Each number is 500 + 25 x the weight over its row's rms, rounded and kept within 0 to 999. Layers, rows and columns count from 0. Numbers have three digits each. The size before them is the row's rms in percent of the matrix's.

# layer 9 MLP gate, 1344x512, rms 0.0364, rows 1332-1343, columns 128-255
099:510464510484527502484491511478502501459466508507482498462477505451491496475513486527555458527502519539477477500492476523519507509487510476506477464494493490509511466524526478458506531519491492495499499478556515488530489481472532521506482507477470504524501509567523498467519523520482481534527469467522520439496513497512446489523495511516512451516526506533555522519502509513506490519541
096:497522459526462538469495487497491500508503520511461494447514496527457473484485511535488505512534501521493484496527528472477472498487519511511514536489438510532479480511482527436446516525542470492518517444497515495494480520513547541479505504486543479511501516501495464492523511476504504454481501491547546460493489525488486482480483511495444475532501535518533465542484494499495487520484
106:495496548468494516468529478490481453464484524487518461521495469492492507533479470484471522537495522529509463479480501517535486486486509476491474486498482516495472491499511490524464540454445517481502513519541490475498464525496469488490511481478464512497512521488505534490456454505522515514488524486474509522478505543517499442542492490487543442502486553471495474545512562503459444512481
088:463453474491501512514468496533476446470523475466532490533524486522505483479476490518518524517521555481509493534510542519514499497514481533492495489481523519516510504503475485463509504503525502487478513514506523533536489493527515479513485505447539505528495494525505513473479506508476476510484482528526506519474516499509477480435466498567493494479476476516507489503504526503531481507486
098:486499476502498514460470519510483501465523490481483515479504498492507500549465504457503515467485509483524475494463530520556466523504501530465505507521463504524505484517485499473489509482480491516488528527469517493519508477531514506463508455466487497533500445457473484501476503523477528515514491486512498496454502499518552536509523482516492480495516494459493482488468502473452454542505
101:540497524445461544527502496441484486517475490540443518502510507494517477494478493520520527531461499457483503487518473488486507505456507476475503474456526494520488498529478508499558486502546519533504484522495484472457517458521517480473491510482516521480470469513490499552497483461535494492549520491518481495500528512509483472520500534484478489466517468496490530437495486487498531481501
101:506459496464545519472487530465503499495495502455522526503512509506467501552473529497494518511539496500523474528487458488554508474506512522504471481526540495496493458534509480506487499489524499500530458481500491515505491508520506530479513499429447505504443500499508495519470471517527520487482503483470502490510519556533508507494501503490488483497455551454508548561488471475504424524551
109:541522470445437509462488501495515508484528497511467508537511507519486477533500558487514495494479507484511480505511472467556491506440448547500510491463507544526429465476506565465495535475522472513500492471493477466516497519481519488490469544480519529500501504535481476515501517496517509487524493549460488460500479443512445534522498533516509489480545447486482495479478568512489545488501
100:548500475485503516509457485525462513501497506520539517481505547531511514533499558505500533507500439509472539471482461485482505505484520484498524472523499501452484526492461521528498504471465507471506501535520484484492511512493487456475485496455514533491522498476448548477462490523468504496469500462444495490548530518487481486512507500528465481478500522536527519488462493509521487542521
102:534497514485504502496501451501438531480557438499488527461504523492493487527461493451486507468507549480523463527471520502501461436483548485482559491530484522509503510505475501506502504514490461519506454531514501485470535459486506505521472455490494449513517463479504523481464514513475520511460489513498468493517483498520548475514531471540505499464529508503506490490486517444460458527506
104:505523477506522529514520452494500475473504489495514454541506561533500509502487535498509480495489483499518449523490514458503474488467572546513500503502506492463485555484493557481490496528502533503492531475515508508521497451494493497524488498492512482538513504527492514516474513549488479482463517477501539506533490511510512478455508467519471520485533488492467482487458501437518488499499
108:491514499485500499486496493516494515451527459470497509563516488528486488501481510507462478503498493531493491569481520493539501474515541531510531492481492535502519493517504498509486494507494564513483504562514507460528548486517524490499489514443549522483471509495491495466481465557500499496495495487516506450535510486502473507461486505513499466517525508466493479500505495481519429486479
# layer 9 MLP up, 1344x512, rms 0.0346, rows 1332-1343, columns 128-255
098:530513503465507525526492510526534462518535469499532536459504532542500460448466522520480474483550493547494517531498541497524533539529510464469476491492483454480506497515476473516553542505578508502536492503516513480518517457489433516517493507485491477534524462514476449523497500493460541475538498458526474514522486467509481503500503510476506503495494484485483491456494470502506492514539
102:559520514488545531447524546471517497499496551545558554454467447532487491479500513473527512484481528492474461498470493452513514524495506564469505507504543485484512533520513477516555517489538530480504497498525479548497478533494493482495455472510473505488499504501512517495484438504443483492495515492520546490499464499530468480462484475458475496510478505513511524481472501534526523466506
103:516449507518513509508541515517551487493505469562517509494498500483488482500524478523481477506519501510480518490535509492492471493518444469515500496509503545483529503514544547464499520472466518520505498480520469487525496519493487514484527530536510482491452465493553481493471503492523483506504521459475482537493528514474545496488520527496490523564469511508505539506479495484513462530521
098:471488516485545541561507533533470480502476475464517608569492528459554474514499502496529526538528506573447487494532526525490471534489471478505483476481534499510505528462498493552477494481542476479493517503475514470509474490515479480502491497477519473500511533546508484501509548499519464499523501508505534516456515488541498468512522498508446496510506516505488472462491534491526527481454
093:498472482497519478520496515455469481489505493496543512510480514491517500470520496530502516515459515524483511496504522515498510494460503518516512535504488513508458524509522555559535482488521484479456484488543490512474533511494506493471523550521539497437514497509451510523472506502506493486529492465541536487526509510523547442494464473560502470510478496494494498519505474496518530468509
100:485487471500500500462498508492513523511511452537505521518504489475480505469508513508537541495490458490458527490494512476547512489546555458492491484449496499505493536449471506511449510471466493491487528497482485520473485521485538514508574525506545463509519514473533524548519479502488526540500493502502541499450478497500471483517461513484494487508485477485480467533460505520503512544518
101:516531556465485498545497494523527545505508487481473531482529470560533509528497515531525536512472486482495537480473505517513493457481492514475467502490442551521467494504515485499504515491470461469463474518524469511550466509526547486498491489524469507515463491518476512505507536486444490465485511512484505456490525514490514523484468454528473467519500505516471516482512505525531519494472
106:529500513523523451454525538479469496460477546503552568492508546496491506506484535499520470482490474512535524509477524455483519476505486495468518521528495500518514498525483488486522488513527472493513504499435547470463516498500490481521524497490502480528492472508475520493476515461490531488523470511499482523501513489531475499526501537502491516513494479509505522511483502521515503485505
100:521518513501529507454550543516510496477505529499515525502519506489485546531511542501517494497477475522513479510499475518514492483472439505465466511469488498512496528509457518468543471447520513500529452489480492489517487493515513528504523503532497502514531490518521519479535470450525510515510533479521490518476492497527517501475504522504483483511492425488491496472492526484465512517552
098:513477484501486477518554527521526476546527521493509542535483500525510485520496501517465495501503503506487479480489540509518507530505484455505479500492475513511528518535505493479554537508458493509533498499478501507538521519474542488501518479533516492543519495509464508517488490448488513516511511548474485482501488492563516497486466517482518516494496505564546462475495494518511498518495
100:490508443537508528472465508504498519517485492468484487504482496481523513484490503461528505521494530529507475493459499481509473530520504482476439493520453503503500478513473491482515526504509511497494506509483510471505494541532522510512487522534508528482521493478485490545486475484477508491547508543548515497485493465453455481477482495491545502474506534491500481499462494530502465484503
103:496513536495501509494515476508506491505536456515504499480565461521506522531495477504467524503508468464502478484535490520507462523515549503478515486500473519502496487483492536492522512492544471536503527486528472498490510508521476496495440471488514485539464521476505508497553493471533505509484490512478567507498527511496449479475475535508465519522515539466455527550502561472522487500471
# layer 9 MLP down (transposed), 1344x512, rms 0.0333, rows 1332-1343, columns 128-255
101:476501535490518488521500476512526512539491476472501499475478505543472486528468503539513520455486502521490500544507519543527551484417481524473451465473472483458506477521488530493518472501519531516502506508489513474551513441539483509492492500482462509501511500525490514464533475514471469480509498479588491479490484514518500486521557493526480514464478475507481537523519468523502472459523
102:500477493467506524501546500441497471505475503540477527517460494502507437486483516477494511512493511482515556489516480516500503488515507491457517505449506527492473499463470473487524473501515497500461481519495497507523502458502518505505465492525542517512534475493486473522485537539515484516480476515524485497472557488511484464511493463530502503543523455545513507486514530471514488528486
104:517505547502492504501484499509514467546508511528499505511462499511471481475561497513509494552503512516502483496459460513491475553467496488484485509454508507477501544510503528470490502522481510508532525538500533483503497474473520470494502501565531482490480454515513511502514454468498527506480505496545511523517532489461484475445512532480501495482499547525522523522431537475494507504508
103:505494482481491496519564502498506465494491494518490563531467516506500526506540483525494530478525455516454508509506479463480538480474510501522509492509503493462473494492500491540445508521568484475514486451492510460514502494519515471506496477543491547509493495475510475496465537506510453480509485487500473466508457514536502482529543466497463496476520509496532461483501531499518500497512
100:549463509469505504477487473489469499476506524503496507488483518506497535518492502493504525479474527520497490521444536542570511527454484498506452479491487515480528497492529507509488463496491472496463526532492516486528492513515520496496509504509495501492499490503505525522512477504442507500490499502491504502506474528515531476502493528462534462487498517501491474545522496511464481488508
102:548496470507536493513496477503485507500493455524516479491514462501491518452511504500515508481471430481458506496498501530502479484508488501463513507563494472493488512490500488491499499506505445478450478485464511511493500482477499497494515507503488452508473488489484497486529510462516469506511522470508525497510517454465523515496477503539469500476520496506526510531486509499492527492518
102:565481512493469487496484521546493535534502458520497518472505500507540571487484500538531528542490479484475483458500500504494496507493427490519544519481458488508506521500492531484480503509461508485493504520510512552492457499439537461511454466492478494504479504489470519492511530522529523537447486505499509492499526486476489474503508497473507509505487508545515484506533499509505522495486
107:480503472538502515522490482499474513490506512449525544495510543524503478513509517515512470537492501514536471504520534449499509463474536542489512522499447503482490509480480435536474476516470488509505502498544494487464508470489538472520487473469524543511493438531458526502498556448484527479516465499495477510530506486471491485500521513511494480475508469531491486452508508499511516504518
102:536538492486552446472515534476497510436489487496512514510533514523477500482484500471502523477496492493493509537459483521522548524481517538450480521556470480484527482501510515490485458477481509482489465478487482491473532506487487483500504514479481533539465454495529531483467479514504480535522502517483504503517533511455470541471548499533486482488509439540495509503469517478475503526489
100:537510524501494451437508483478506520507496468509507483483516524550545499473503516482516493529513493451477494470490541536487492503508483486501506496484446510487535486520514505496540498519493468490491519472542490520548508521470514521513487524520504493506491531449494530514486525528488510537503502492513526518526521492483465510497498519521512513517557505498505500494515462485454531488503
101:514510510508529522519492473507468504493505493520465505493530471520541502531537472504514532480517483449495477461494495511498502481514519507495501498482476519471472528495487507496499498549482513496529490510486508493482486440484518507520478484488518463528542516511525519468500438484519497521508486551453532529489532535521475494537510505549523484524523521514476481505535509487511494470468
104:471539508484491418449523507530506496490466477494551482507488469460461521504501517519518490503533500507494527502475539494539505535497529459525497507527491526546474495520526481516489523504441508531487504510470521486535524514491499484495515515492498472481498477480523514515507497531485508492531500468505446505504484483498479508507521475499521484470478466505497488485540523458532476544512